From a checkpoint of a small transformer trained on Wikipedia: LayerNorm before each block.
Each number is 500 + 40 x the weight over its row's rms, rounded and kept within 0 to 999. Layers, rows and columns count from 0. Numbers have three digits each. The size before them is the row's rms in percent of the matrix's.

# layer 9 MLP up, 2048x512, rms 0.0767, rows 421-475, columns 384-511
086:525484525544505531472465469524496544513541554486504485476524493517507512473554513461433487475562507504478448453517491512446504533494500470489522518520436553524544442505496513532482450423478514542417544459470483486453526504541498463515523486514472523497552580470511520511461506515520527487602504527502489524403561444537463520498542539516465538452529467474481519545468551544479478516526
089:472504555469462482530454453501529533406529435487469480483451541543576467578458536505433510450459451488549528516479550431512501498491492517468461524513459507491484468477476409529480466496445552525474483456477512503418518479447491511554562489356503521526581532480557449468532494476487493429474515486489581479518513476587406467550529500543489478499515489531541515508560513574474551517458
107:496491421464451501563526454500543481520553525608499476486545528538476472480533513442462510467502483511568547471486495529414481512561498520491548424475525467493513595508462464490482459499482506507462534593495531507479480469455492439540493531494481470457524453497423432450561599496497506433494492534483529462474544505573439479445514474464481534511509485503464520469473452513454541523557
090:487513530470501427529504481494544500499517500553456443501404586544552428522478540474527543440508516489518592464465500526471448490490537503471469532564497495489494464489522436539541453538491512520540578510517522509441549466496519463534499412511517473527500498554473461424539429432538386478422465460525549530473541511500462455566449558482470541454502491539490462585535416499548526488514
096:515488451465477565461573513497459546556516482531409476491525486460459450477486499515490433485453510537495492539533534454460562532534538531496500529466521522491525552502484513481436494510591501507593456484471450535537522524460456453527509538491446428510541528547444460444592530538436513516464537527629425489490571540459528509523509524550433494414498477441472507528479466455487532525454
093:372493519470533504473454528560481481568490497459487531468530545561526438399488540447398451496604518470528463483522516478538504474552444481517550503422480517500445461474547480417502477544470475445489518510509489527569492476510476486487506441545616493504579494562526504440573522489500521452526501558508526548508578402507426511538514535509540526524450524411507548461532455463479506551545
102:458490516409490478453473527521543538553530588523464466524513531563512490501450517547521476536546463502496454522555501528482504473515488495544517522494510487535559498463502489456468438491430500524448484493446540541532401508539529470473488464486489466537487561567581507498534521434496547436531509535425492514497480507507451397464516487550556489537496534481452459543593488575516533527576
106:487474522544489461613508474512402511457472476479471516534506521470518531533492509462422444451535514468551496501475496537484505579529530547501511517529535472498519481490541485538494420533473526519446556441431456571436500498533541426504522481427427515520521608511565504503438583491479548427529543479561536572512492571481488468479481523537464476492478481456473612516569521499489478526473
095:505468415413434519533533509509544495507490434451521457519563478418433462497484495478530530494495520500461483531470490557504466429536458477423495500435514536506507529478508521453537539480469495501514507525494452549523440443533497595472476461554537554404505515487468480545528485503537470494367562451485495457540444529465512485575462559452475577488510473522535497509538534417484579461532
088:475413501508485497451508506519521545527529563559481504440385469498569499534483474472492534434496504535493491483509539535458544532517504452537428574488451525509499573500494449414477523396558418503543493496594536498572497519491456495452439487504470523487480547498515485468511479442480540471503487472545485526496478482486510501506515406543505519532583488483475517500504513496493506536575
099:503464431436541502488507500518504465487510478454452452543485477480541528495454522542474517529553528546518502485449456496440475488475475515474456431504536509521533463407572520444507464435550471547467439562535477532514500494504521417533513537506475530467425553523475497432510539499521495445512566510535549484546523529524511486536554471472519449473502516565515537532492492451537544553452
099:491589514437506515487538480509501452435526463536493473534569470563444454514487507487495479588514546536477464530516477511464476466472541518532552505483520456565580470423475479481477463490468561529481561476489456457525491524570506459472521545486504490485527570473471491499510453475473550505385490445432501498567423435446449499521460493533527451500484600532537463540506465505553554464417
095:478537439477438477523494499451416511421440486495485478444552565516470484491596416448472516374556479559474503492499504456520545518449526566482602537444498505522491539466505495517469559446467493501504454558456441519464500536512571496495515458511490530552541496529418493497539499558497514497490495460561553583544478534453516541554528485522497547477525465504468520460485450444531494433514
103:473484522413446478572554497532527492616484573515491505485543504489470491490507527495491566437472552457469445491460500464564431481507477521473633474451531469506467453504436476480550471446453503473504545461487536450492490475522508405495495560568488538497482467461515506444538492510502474442526472483491522470433478529520452561530561468448561436532487526451411556526481526569532534554584
081:447550508515553494519499486606531485437573516372453468524528480500495494464556464535481459511532506523494507568544527481475517504433550508511515513446497413456524489535479515502526492511496504494493497533477542499497430480498545485519496583530495494494535449507491460509486489461437449533513516487470485535444494448533377558518481554451490503474528470445474505504515570485441461519529
105:484471577414510540497484440506508508466564503466449519461550521482508517570494497572526492544505479533520508558468512529492416497511625583508505560485460460534444485532522502463418445527560532509486471554473452524507456476459474529520490599504454593472432513527520525485452585453498530515511448564461505507533465472511559494515456509539557474495459502544557490505505433578490521458484
107:488456540551547527472488551413512447468456481527454512549495526533554465498551488626519464488598497505488519463528497557468569586512514484534486449477524541516559459509581464564470468539500493499510492553547509510485502511480521479482565521473481492477521571475586443456522462537478551512479475500467521546485492499450459495501511430545521550435402520450553444538462481519501491552452
111:536506496571522526522405497506502477513506516579463502462524491514491517492483466478538578510498503527533506504528492494510480418573491471522462552477476435553515542424537557558416494482537539474529458519460466487460416522460419547539465524520500440448586549510560463527500552554524519557544521469557455506500490442520506547550514527529492520484527413503538506478459537542433506494550
100:494539477439492504515461547382383522499572541445437525512454562540500460496433464542476490530455545534380492535495530409455541493502545575441525486490508445493505485507497543482509482458554466563476471540505543519483533447575511518541458468501498508467431520577464508513493505553523485477463529528527502486521476474438465473542566515500479414513561499510497532579479530442458570465435
093:466567544402525585503512457491511495502481370547445500451535544517480544465497453493526456486490442504499513524461492455515529499523480506480493573510481462487505437556509558474520489511495481537580501515550487531590473450538485510431480512438497478486470508462498551521522551527500496459521449538515559428568517519522444520505533457586525529459544452421572463532549459489514482503550
105:528536508450491472469507430496522539514413490560535499600488523519440429493489547470523515501482491463469480498487520485534441520437443505510462493523478538466479473536536469543489502551452499498590535535514511490469531438520451469492556452531547509460524485489553433467539445473512527594535508534481501473435539528472553465493532453571472404477519537438474489503546483578486479496559
086:535431445563531468550433436469508474501526464513467458533520446557435542520511566518541559549472570478574526517493569457520551482528522533532582582532455511416521442492521473556481477459517490497464485490511494538552517502599549479529508519424464548490524485534532561499543513428519527515492569534497531486441525502410523531541453501535453501450505487462427565485564488484488522533531
106:501513509564517509491447466476533513458443450493516515515557486466528528551580518465483486477528533495580585493418480550471507462489518493528469447435504438518483544492508477482492565505518503482516470478455480449395527414531568467511534529549490564502506481467534485477361483503511481516512476525494523463506495477603439493493473527562518490404507512485464456633498512522511539485454
094:528490423516532474584509471508490431513502509497413480530505512464505470447530563530491500485585503460424450489507510544488494529514435490424541454456497524572470510507444480539500403523470478451459488563465512565521513505471484482540482514554544498554545463457560456480441529483457443467496537491487554515467473494502473520552519425496430421442523437483500516507461527474497564495523
097:519445496475451505493537555538502493553515560526518467516483507496578490468547558571446489438579557560529509422524409457509531485500498436429427450497488490499498523563563475491467441448426525523489503461561498496454486582494497471559551476454518504492573456431559567480535508519555472443500459544516469535513502520475508486464495501487464504456542513525517521593541557579495469533513
101:560506544458482473531432549477502528503532517472474438531460521570468514535483504433512468508478530476406472570509533481530514503433501522454518507471524444496447474500492498520544511523489458535463459479516412505576421515526491518508502501575536535462521523545521472466519490515527483529549464510474481508487598551497444518463455472442540483545472523515509579448441540471504453547572
106:541474494520508495590552468545564460571504487426482477489546553501475481524472578499533547520545450552483474490537484577453452471553489504509448467502492486509464503503425498479557510514474400453494475485520487497477537468524490523513461400443531502502467556501441518577510483500498547495468502472478457513577491537512480439533567442466512437517488469524504530445529516411536429477418
113:466544510507565569450476464552500531514384556493452498463575485421564513525483543478453505529488481562494532455488524507542473512561476463506500508488552496554456467540502539531526529516440452486485589549509459515466478429510574478484528547492510545511480479566518465523474463500543445477531451482482535400501470610456467470455506482560556528512488492495488483482469478534534504473442
105:504551471482484525485529518433534589458387562508594502509514472521500547496495491575443538479491563543505476544415468464524431534539511496467543479582465544421520457469510635554474475483457489504489502559493481475550541566447507517522475518513545434492491468477533494521580573497573529494416498433531522548536457516541555488569567490520578486425565509500452478559480530510495453455445
100:471537442564519478460495520497546438511503451523500427461498412575574475503515529468544517523479546486511495501530476480505516527468481477541490444469519429497509504483527575495435422466482443548461495523493523536450489548499519480535454540529412467505489487465502495510566553476493534480425484436456470434560471514524486529522509576475511480483564448516467462531496564426497441488474
105:464430455510434475486520548501498537564534544542513450528509510502467512509485468433524438507457478519536442475549479447481511489467533505556518527479545503434501546495537510488531426487496555548564556468532410481516456538509465421513460517478500574487493488489545471491604558534488444503506468417495462475424534510465476570522461516513558477506521507434419514549472512434467560464546
096:475532546525505576483514514458549497552461453499401484520517465501508446525591469531480494420470528520475466523530459541516561538546463497516568487468503525469541472437530549438521549512468472490547484538492517539514503455516494478527470519544599444517496440531483474544454515518482478534510517386472463471508485489528478498538458525468520573535517506499520439449507450538478520553524
099:479540469504494497468463544502544494500524491569453592529463524504548483479530414461485436412495587514502536445519521483609560460453489477443519461461436468495493528508489498461484489519528488519484507520569517461551449498550490523514526540536449450581546480559444526487487462490415486484555485496592480514505460517577453494536450476499497436468533513483470428499465469491503491496528
103:476493557476530399458459408465482491489527540527458408454556423518584504554579548488454515433468465451427521474437471512583430473511491441494503556453497465541574475474567537454481495474522459592476479580502507528412442521511552444519493515506518594443458533455511583509489536529513504438521451503464527471423518482488518504493458554521499466470534446519506487536482479518557521518482
092:530512532525486506579553430428545534612551492545450571479473469544542462452480509473482519447444443486445514472532558489560423475461532488453527518511542513415498492488468568508454527467509514469522516513503483526519522456486503532489554477581476489497510469541485635493500540486550502514478525510502452478547531468437490503412500499527534435519548516485531494488532406517460519457446
103:509510467459516518482527553501506588409485490546460504579535465453524470538511475461541438546459562513506521456529486566516558501498463504465604554564524510544563476531516444451550568515462466489465498452435512484500515436534482529479521596494547467501507475504500477460442501628526472478493532498533436517530491521499485548433482401433472484455512498606467500446592424467512539478496
088:503564486562529478514508488486566496536488472457507444531551512426474407530562453504500501603496514449467528569496545451473495520534503580463464501551535565425554446479535534517454469501415432525473508560478546514536513485504505498453518438432501474474518466476532463477522477514377500399426496478513504551505516465535464502571467562540429479463454524558486450438541490473538546517507
108:471483487474529495412461499487442475540426497520439509476495465519491506502557516475491504527458550434524521442469541473539502466530508533521505509447556557449437489480459486465502464537476403496437506537565511529516463472550483445526545484496491571516521528527503502523507545485559504522493512452512503492560570527489477478489472502583524440483515475527446487466466540482507489407530
096:506504523472612499475457463549514520506408562459476486547487507448494473462561503468478517530414456545521498510457518393475476464554536462483483515555519514514514529500513516478437552504492436496484444532476478530515490505537512484452543471554515452524549486564527528485540472520506406454513486556461507449459449441427538557607503561537469484515480566463541450430470484523466416425452
084:471506424488511451525415441390479508514559415493484522447512465431545489542469535413478510447476493489468495564512462448501530491481492456454509483515520498506500462549447479465537481483517546487514510409497504431526497466458513439492518469533423507518485510528489511511510442582485445408548551514501557514482495515514480496452557493456457509467441474456502509532489533527500567443493
109:532481496512466393503464489474500466564505474496515457504520523595439502593463535569417465511458537565508495470532571522558463516478531498525556495498511463438515476482482496441456475505413586512530499512432553479509500418620587499570533488489433494471551447474481503568477575497510506503498512566496429537584505506452484550488539484489528496401534487479528536456466503441546413481485
096:479546484396507506491515526561502530442421537512497531587526471505519508530514592438526536409467512462477559582422518488537461486522535541490504509488481450488495447551534489504485493522487533562524507516475469528469464522517470440464530514511458480428573491450441501551438450521455561531534468407507500539480518436520537491461469479514511457479578498530493508508452524475461437578492
108:488531454412453591580455490478458564479469552507430525474479479605512516490486461482479505462530458439420470456499440461467495543525480455573490595440469447515485576461499487483491471443510529412460527494511480527440541508484513486496551527427485553487525494505514489459479501420463504566522506432478500482533569443496563487484538508570488555437496478436493526449525477490577431552502
092:514433508456584488513572434504540586567516445451477511491501482492444480519477480532498560554542543522544533534486487600521498538552468545511615475460477485492507509504532514525492537476454539492503528428497490579489514380452548559516487479548497458500524495439527501533520548532517466551514442494473536508464473532506507532521548548467554463500515486524468510522447564497486412594427
106:533445494548418474460540533511477525578493465534474616603483463456502524504545518437505536555503604484504473475502491468489569495454498451480473517434429478465433453557469494554476468504570516505502432494541463471502531495457543448485471584481431489487527511497539527494536523478494519489508569565473503537558431483511508514545489529568472485518499497535458523504482485529442498493532
099:545520529452518522460464485405514594516455611471494531583548510568518537508526433534518523428534457495492467498502549513501513482531494506622486459521500492458617489487520499534475525517447569523491475435522562473474471511471514487526482450493527477568464495520500501494533527524537486496464514536488593468449480484498426549568506468485453513502479457448500490517472417520528443509525
101:583441535517514508530531490481475486495467479509469496474486518514420488580560549495527465509479457528471445455467550527517519515472496481483532539438464461490543537484447513541493435490540567498457506564440432538480531489510496429488518612506444510468404509506509535462523449431443469486481582536497531519523569459470468492495502487509456519497611520485437507450552512502544472488433
109:386455461508447454510458461503474487468434509478564405469436445459516517524551552469435469485452500499487530509507492514488491488431517473493499505472446473493486394551506546557566451481486504483555566461512589522485520494606508499479479480414505471545515398454454496487455481536548499522511525447551471482443429496538417563518535512491568453495585545452466459610504534475538481506528
100:481506563497506517508501577494487539437517528509562486446528539423444545507566590479574446550455538488487492470495585488472544538519514545459497499430464465558547438522456549465511462476529481483500474500552556569500468459529525444530511434473529510472516461511439487483566436564473511380551481505497433506468532509509476511552483418465507436575480457543497485470507485497517499401451
108:449479552509458515467502473523559459501527565577553574447593518514562525525540432500473442560464520507482498538494559523494557476482527461538507548498537477448455443506535455529436500479505540474528476504511516504467545457470504492545493533549512517431474508499471522545575424490521484417477533526509579465500517437527494492535529488488571453473480553496533484501457507584438497524555
103:507466510443522531576558449442534528540479498456519493569475448501503538575460539459401475461547507446447488466504478486462479487521448449526539508515528509533499466461519485544503525559533485447463425559524493488517547489469473498490512541497480471495518531481507573534434498470512509518555448506520496495477470468461495546489486505504491512508468513550496553487538481486562485507555
102:484559528412451505479471512597469487541461478492487476505556458475478507530455458538461513492484499479459543452404457469474526476466538456475530512520521466481487493517511467465581476526458489457505392530518512544533546503433489549458563479529394503490486499567487476492518524538467500447513540524537558542604487484454467446443410525441498501524531484551463547542596418487575455467536
107:497486459459485503457531530483454518491502468435511477438520508509476522475530533583490538515403512463473507492457461478432511517488478441489492541487477522516529487496544455516486494566465545422545497521503455533559508542556447534528499511529421512451508540489522601555461494516508463490499602507514520467453543487502474450422481519548429540534495545513533475440555537497438505496462
106:516469456492476588525518447512477517435507465539571489501486501517441451513499523473516478539564481486473485449517457459522524524476527536531505437515524500521444529487508510494528496528489443506480534507455471521464469526563489465489470506496461510503460467463449471493446516522486449457485498457487545500517558481489610607572476478507566487487483614459557436542478529517450546539537
099:496512470496424518504431503510506535463464558493473484450576526436508460464515561525444588509506528578437553515453528540464461480483469528482493515510541452436567535468472602461509529556479594546455453520519442471503539522534594580498488526461535537487504441526527477477409538492580564482489505542564461540554527481495488524366500498534428500473533465560502487545570468437493518508453
# layer 9 MLP down (transposed), 2048x512, rms 0.115, rows 421-474, columns 384-511
084:502512518521510519494496510454463556445487529482500512494523492474491496459497547518447537496498442422516486502478531482521548596531455486533540466500520592506437445555459526490473462534505496572544508405466519501402450440405550495498429494497459517536500479532509463439401535582596537523494518538587480485522557486537497467458472439475485530537505490517502499534443524553536554545494
089:518512459526529508497533500546502393475537553520459484537441496492503489501434502549462502418544538502522466537473478494459513450475471496533501532482564433482550465486503421494540524556578492483512523560451554562489565510495594462512562484491565517520570482432459512529445546454520456608430482498534520558504545510423473554527479454520463529495511483489522512560440519484494493500581
111:482446449488493490501557584475466481472500523513577477517551474409453531531533486425498497466418476531487504470455443491483497452484597434481499522491494498546543602525534585542429448527531414455437429500465535477523499431488487450437537515459403481500512478561424535507512517471495484505465545533477541473490484515508575492524455551470548473449513542502575540461557507434519530545526
079:521490532404532501542544489505502525451442505513519470555497500498435554463446498526500486508407452512524503522509489472575450519431508524483535519453594498553483498510525499488516467530482476425573528484496454506504493441510526474531554513476486534493493469469558493540481503535431562576500468515542454511502497577431477469593486522522496544548532497519441525506504518521539398500544
097:507466520506416502477512472493546539528477425514486524495501475540492458538528537591504514547451482532523527565508448446497463534504595503509489479566511446507495542444471507496509516525516556498547363499553495516454437534507552451529421574435458462535530606470475567480489558496488471478505537523466538487545473470461469537507486493497505505502456463466424517478498529458457484522532
089:495580495463496458433552489501501483436471453516418461559487475520434512601514536431470511558477466464433511517464466502557481511493490501501542557549527524546430452469528467559541445505517498539539469470527509491426558457454511530573563454523493513476518550548549496525512528451529520514525449470466560545386549498501480480554541574483467368512573497448513496526481468502494543448524
099:494494556505492467514466438485493461416409443572474502494522482463433580529497543417457540505439482464491527533502500474555537517451494460465542497507474504446541493489500518543494461509556515409517518483483482367430530487415468457457492459523492500435568495512514433496502474503490475496441480474572529491543477547507471527534527434538454504482467487508460513504572473554556532507479
104:492517596462513535458567466525481502502600461475477496491441506497446472491483492476527463436430477477486488482461558544542408601511402488540509506459450521465498533521528464512510518486506456457469435529560514462524508588449529571456549507507508475473427504495444563483454519411492470399492446470526508491413464548456504398416579459510469495520504490507580482560451473523492569508510
091:432519454456514504528449461578592491518536586492505554549516480547474496454423490519499453518568482465496474510459511479455474515472471501531521463542494445539506534522498482510442563576525462503453394482504425466503529542540491481463459490506432471461520487482535509524510475536469472525501530502389465510496474481429482535488548586433515567452524463488495499483496504523456489492523
088:477473528515468533468431463587503516530536533532509564565476525439452536485487517472478568480476465573492477537449564523568518476544480491476504476540523538474513506561449483560506488501512433522482582507494463413475566516553526492414500488497542483466444517521500451485414546511523529446449503487442521539478470584438518452523531492592522525501436473500466512496508416557564458466467
100:472521485510427537479489518545513454494541422515494510502477530471542482516501527464545512515467523500491473539558491427466561491553528458533515549479477481436537470541440510524567517590432496595522464443480495434525573591497543575551521437500541453511509498472551491536454516500418526488515365469462473446476471466438485421482471505460505477524551457466496496513498502482463533505554
094:452534493467440447483559524483513518466504478482495470524524436429463507505567456491508407521491480427510561535449461530442549456485552521465559551472515559507480506518460433475525472518455436573547520476505577494538502590411518481532486491544504521419552530511511527440467498522515533588494449462498419514516447550413492435483535495536530566537546497545447538516559472506558515534525
088:483443521436492544485581457504515488497512491516561598453537506483452455499470459508445525467532461538475456521560536423516462554471519512512598496533442453505512516442413536419422464470523564465422472474528504500417510482498562516499575527493467530574479456511577390481483532517506491579575472475498554454467465442446489512514472486480539494444526449579492530488516545444493490542510
103:502480450467498572455472541526500464433511499556493395456473539491474514524516448503430425470516447550519517534430521464545457446471436523443459529533498469480555512562458506478525533493442532452541479427573477473557485531485550526486487491487491538511457475629533520466523555476475493513478439457504518510521486510462501496480540491547499464476493539517519511483523480495538519575517
085:529516488549515476484549469478547528511504513493444523497551430509575535491471443544528516466512510498513449482519549444532449502512488521551490459538506523566486504505449517512433470530492507556534562487511478538451530470492588482482464463524513509489521502482507486547458510569496510492459482521460455562552473567491433468529452561496563453543488457493470575519561535487495447538439
110:502504528509598532497508495553495494497523512508438473466509571501462471512513519474452523477520492520550532511421468512481530449477479517477428460526456454475497390377514526564453493494505521481552492529495460486529498467539415468417512461448472436494512436517507501498465510482450499496491453495475489527489564504476503629545548446458435488403479455454543497519489451542577523544517
106:490543579515472460471444478544503511495444535492496477453464505529477458508465510547543507470587468462430509541510501529536516568484523551514503496508472547516528489520470564447567476462454533475513519508511467503505431495524485477537502523455544496529441498476478431461486584483506506480443446443467517453461444556566532483510449483482532448501494555504563467444542522492434493470505
120:493509429500512483480470539492495532507511471476488501506495536536527501527558426441496480509487498539558485549502466518485529505453477497485453524503478505472520459540554481490518502503612558458539436578429520479535401496530541477467506519479494504491540532493576451512472456516474529509509523487535439553488471493520417577435557406478470514490544500420512503569483555562497475498529
101:450489532478492443457486441516485392533505538607404535490511497517578568493525459457470448531543446523513482465512479496463451490457441397540509474585424559490492538585461453502571506557517441496471495450479447488469563535443517529414489446497520561477524505479563461547493476509505516483493504566457526519525512456535525537476476565496541511507524438488542473480528495501517513500502
092:524461475472477491452585560462522476460547525483484531498545499404473480550474515365489506489525605576468483475454471467530531546542536530563476523485498576566472476524464559614437444555513461564503481469506492473433550534546526478532479493485512531541492562541496506569518570563524536421504502429398474489539508443509517487465530540465537533514443549604511525495491480504503554490464
107:455509541514513500463535516475463438519530512484504480507526499521516481504447534463518481448545445531522429553464510511456425456460476548516543472494516548455543456465507479512556507440500495529506465503525478529571462474555542420555454511581450512459517482497499528440443573494480509445471457456462476547498463497550441492478539475539468521509433476413495493523511462560449582467520
079:471437493451431609534525545466496516478503495494519525506433502506467445471461497555514506505492507524455409498541544472510430493491576502513443456490524499483479552420485507487483486477583565549558548445495492534432478499494503477455500487508534517500540543568473440506471515570522531499530471564486565560514533480403538511480522542529488495505526481485469534529503540545511463504460
104:528528458549574537457442468549491457492371542593511477537460513495493499532552536501488554485540530473527479508618446531503521445517553552510554504484523460479517482451456476488466533556522545516519509543509528445481550456501605472558456512499485532407517499476528505466420474475445517430584535508463496493520565493547520529548504473469494520447447380479530461530535449529543476528571
092:476524495459464509510450404482448583466508486506459524461493470517561484524516525519505503446544529434510513510496478497452530494498441534433537476474506549538514460513483479572538434496544538461493468500515474443507500531475487556523545401521548507491462467554508491510483539491495559519525533505510429537527486501563550497540567520540529539441553450507524527443527507539490487547493
098:484369515504506380559501526485523519537424531465587537550488554459539474523529517438487454499540481491543494533482515480504547588521397517490434509587503541478537459434548484477528509523526453412490522477488533541524527470454453537488456545518521461572488480500484468491495553484483486498535501544560502448495516539512407517438488515535530515523438541469500567410512519477511507525424
098:537540521476455484476522571528450441487535520501449521520422451517535496470507558523425506479509472546456504537487485486514497500532490480431505581490555516411563471551445533535563512498540513486585472490506595478504470466477501445552500463515459538525493521478420493462508477455496495575486517460485463512458495472478415456495476533518468535491461486450488528442562461425529542503543
117:507508521561525431535625511553507502556547489520488534485451546449480551523487542545512444511454456526455465497444478491499424515589497497527530472461535535494505538473533482488535435494540419533391544434534487496458515480568540516460485524497538558550523469506458503529524530455523513463488464540394501541428506486559501496604439378476510461504502554505508513413487498429468458444544
120:551552509516548466483482534471520524496431468449462526564546573481458503509445504501483478498432440501534506526459526526448545479531487453455468516535500489460475467532512547479534523440470509473499520516511517498439458502476556532425473526487525492451426482494519457488418506455487437514515504478437470459516487544509511468489486512504510556547473550414526574533496488577526515491489
102:493556512478537536505511477491522459502512483501543519415403533487487548467495484498436445495575478515469534526519548495443496478480519540511467429518533453465484497527493400401552494522556498579447458547513506534505514529477510498556473495457458505460480537528456462520507464516475473528490539473562531465521574512540448599542450561492477538452547453569504530444525562517512516486472
100:492457491463588547511470463516494494480519548504530512510415480561471524515438492508466559451517539498544490526485452555458491486502466575445487547500516565478579506499509450516455443480479444481476505508499503542464503465471437451476478487566452487496513536476435492528286516492519501489483381500476486424505434555538498545494488571464527502559558526433488533543527455487473472472414
096:504519504522469470496399483533527445501472446554510452576397520531550468494446419518451533583516527574603539508446523444481503522485537505496480490571460517492525476507538494471527479470517489472490508518488522517488504593465491488506482501547473469550486461491484481402489503519520501519531446482508494508432548486447489536480462503476468467572512493497487473510457517438528468429576
091:460516532486435510519502550453502489537510488478382504535560453524557451483492527468452483435505522554476494533472479491488564553467518534517516493456489517507539451518431490513525567506494469471525561537478513492446469477522477506522437478570519496527489531535490513483452534535547429520543484433446410526525481474481506429556569472439503471448512496524494422455479472513473543453512
097:545532540503509561515522532413584535444484552545421458472468514479509531492529481558499503472513489528433523493443552427534450493436478500497558467513541471483517558532429473497451523590492512539488540491497506452582554504560472494505471502455557534511538496419426462501405369534500586562481537473473472495507491532566580488502440467561537416529463544460460482524476483500466515514476
103:461518477479511492566501518478538449516447440470562494445546547563393481489489545539483515515461521495517504432522439476436502502571445488489432467479540472534420549464500497536509490475542491525593459505466475536503473453467475511512515494572512448447493535486553514504561423583532525509529538480548543516554493504528558493520501508541472494544435436461513472541508538519472584469433
088:484540502528545512516470473516526477553467525498549544508481441457513469531491503493482548468536448497448434444505522527486464473547431460470491534469528494507503521501463505491503504571541509535523440581545487472494577536466480463507494469550537492506488487498565534493290485427535532531519576488479486555475480522512476474509546472525507467444524466532520444497437468538523491508536
104:459501456564489503508514608409564498472493490537514491481514460508508534534466515529529548624474425525507476535463542473496486502484450434474466481509514492547512494479481454454417529568444429509422497546507524429499555512502421497495500522489461490438482495530487502482532476492498494480465447510432486549502499495479507538551485520534517502510552490491528489494480502491565469487477
084:427487512429450467458441490496524577484457525529489456439457520460420508478505489409559567474490526468503510541504482546484470534474483552514500490490509484561512527548486544451443517476515461564472557553528470506415509494382494463523489566490507522559529445472552497533475535416512473462478455576481509560549554481482532535492478473547504511508520498516575476531515537432464470480528
109:478484461554446493543548588524534513515463534528498533583457462490480514467463551512480543501513519502552577516510496533538582544418465569512481526518515463522525433477504530508507486537570506546469526601447490570495488496461505623569500575527564508471515490506482475550494504427569506464489512546480462529430510572511527452490439565493429471514469557514545546524478521476492383460464
098:411392478534512536537502464479468519513497463501464454524452451453560551504500417484485540545518483462521476522521514475584492482497468463525550526511485433496470526467512521556554521553475525425471513516519522501501495484460494430484589515481467511524562449523503522549474509504522462505443481418512566543484582511510519430459453544456458568485480451503485516477514427464461527531609
100:472520514559390484427482478466516514421504510543551435463492474459501522533468515483477603487495518474476480525455541472490531478457464504534489564507514531497500499560567479562522462538466529479479467569469521610544487472485378488539522455438498498511478431487504503509517511552541490410477469517517487479566569495541549468462466583605494508471552507472468428537558466466526498574480
109:498515484455561479430515505469473504479465474488489504487519449527492523487592512514530547487474548504513524512518555453451475456473418544535526519475511501442493478517512469475493567495435452425512495538485484465491462519563523548400474500570468490414505492532459542512505468471520551521561560499437583501495573451485521481504520498527498520606503446444439465465501471495447538398504
092:539514447501433447513516489470541546474501481523534498467483480515412436588536582462522463509479536485511540495521515452498550489505519495527525500585463474408472510477525533540451564468537525527507415539511462484457481529474574394578507559520504498445552437424489488533431479526505491453507487461496447510467458399570448554517494481548454441565505505573460469508500474506440533486514
112:451541472557438500472470501492551417544475523471443524542457530536566541482495506493501481501490490518528494520512538430482465480481472501593484523464485465532518511451511431497460441511540534527488532428502477554509510512536535508512455473543557530512501511532508481481460498542484523413530431444529537506562492464530518441486468535520521552444495503461515531522555486486487486499498
089:451496480477524469500550455543476563445547481467481515457521422446462586528536467486445441531429512577501467558514548422545466444496483537522476526499518574455499440421572539458499503544520518505490496511495536482550484539465503483489531514496540546510558532561510493470504430511501412492504479521534473500520562423464402518445413529485553578493507482405504573474555469511522492414551
101:489450545568482519477455502471415505494482434624458562520521488453538508476480444428533565628501492589396487555492511457519547515495516528558485458534409398509507494481505524469520473490436488521490483454509599469473522541494442441485509474438484515535533524444506485487415568525467547511535496488462417590482453499529518487511442455506511484479570481586420529500512469505424553561515
095:502460490445490535518528498421514431545535549487443460521502465502504502494549504451404546459550535506507533505430583466505442421528522487517534496503397471518492478479542460553487492501505522506545445461482457545484477398498523474518492436450544502504471475479563451505440433532477503535475532518435585453481540466504482451489477539563500460518488553518483549515494503495550477511524
099:475558513510470496474531508444464507487531430591485557450444451493489465499536483501520530535485545430517466458480450522508436529479486542450478564494474472562478481544473509536577425494455532482510458475483499458462515501470556459504541563447502571532551451519525545501416504456463515465570580500478509585444488541500446461553531490464498490549540498465446521504459539491472479621523
103:551456474459491515521473488492507515519435499457541534479544509600519496566559521513464492541509493456527511581506526466428510416412548500475470464437477490451563470525483533448560502484536441445453460539463546499427497502491486482562530511493509508477529511517512480539522478514544513519473586486526459519570512478500555472509569523489574469496418463491490445523412471518567433497486
097:429589498537526516523500467490491487511586394502479467574488556546517508478572492491575480477496486487475584503465512418481470533516481449451489426464481541495493462408429510538490494514505519488528454477558541516423500579524517503538451479489444449512517492544518551466417494453464516535532392505565556506520511509487491509498579495481471422498507511510512463505544528515539463464523
107:495474421507530441505477557517522414430548514526484490489461451513561519441542418483414482498552505392543548499479481477476566516515517597509510533515583530514487493543528512471467496521471526545538426450463565450417544531502530506468491486492483454522493470516544535504450475462503507504486445491483490548523529477468456527447541566497576478532539460470494552537536409511478526488489
106:448522552509494593551523518510483577526474481557490510536470573415573478479493577479492523493501536464415512495484451508463537476501486544497530504469588440461535510437526480499521472511467472463550466466472510544476621510552493458526521518555575454476531518459482440526499463496528461493548490420549513513495523465509508526472520501479543490478616490495451497440570489509494524561474
098:535481547467539501551446445546496484480497485540483479522506494484581520541513517546524532429481456528366472548464552499482507429522478460491485508398520534497559489492530498495525472562505464549506524510472641400474561505400498517467506507494488523469449490459547491486475478525460469523483538511530592525539514522560528490504479501473472559585537500453450519501465486507464516515494
104:498523485458494470492531499502521501507450504468386562548520512570543556510492552463537574490460472517474522457480456509496487528510511546480548458526495587506490515558473440496533519467509561477507514489492557511534530469491440542479472473488519534541444526524510475436593489473522484464388459522437505523485512503531509488475506554467484528478453467516546521493525515473520507482492
138:522523511552514389487503516485485512512534539479410537524495484499535512515537473509507497448467496517578508576466504519461488526528460474454502551422489520481551470475499477514460543566442494532473522494522501394556581479417472521526523523444552510500557519542512438497523516526579540492465472588491484548521439508529485412480478563464522530486493433554433542478495442495568449463467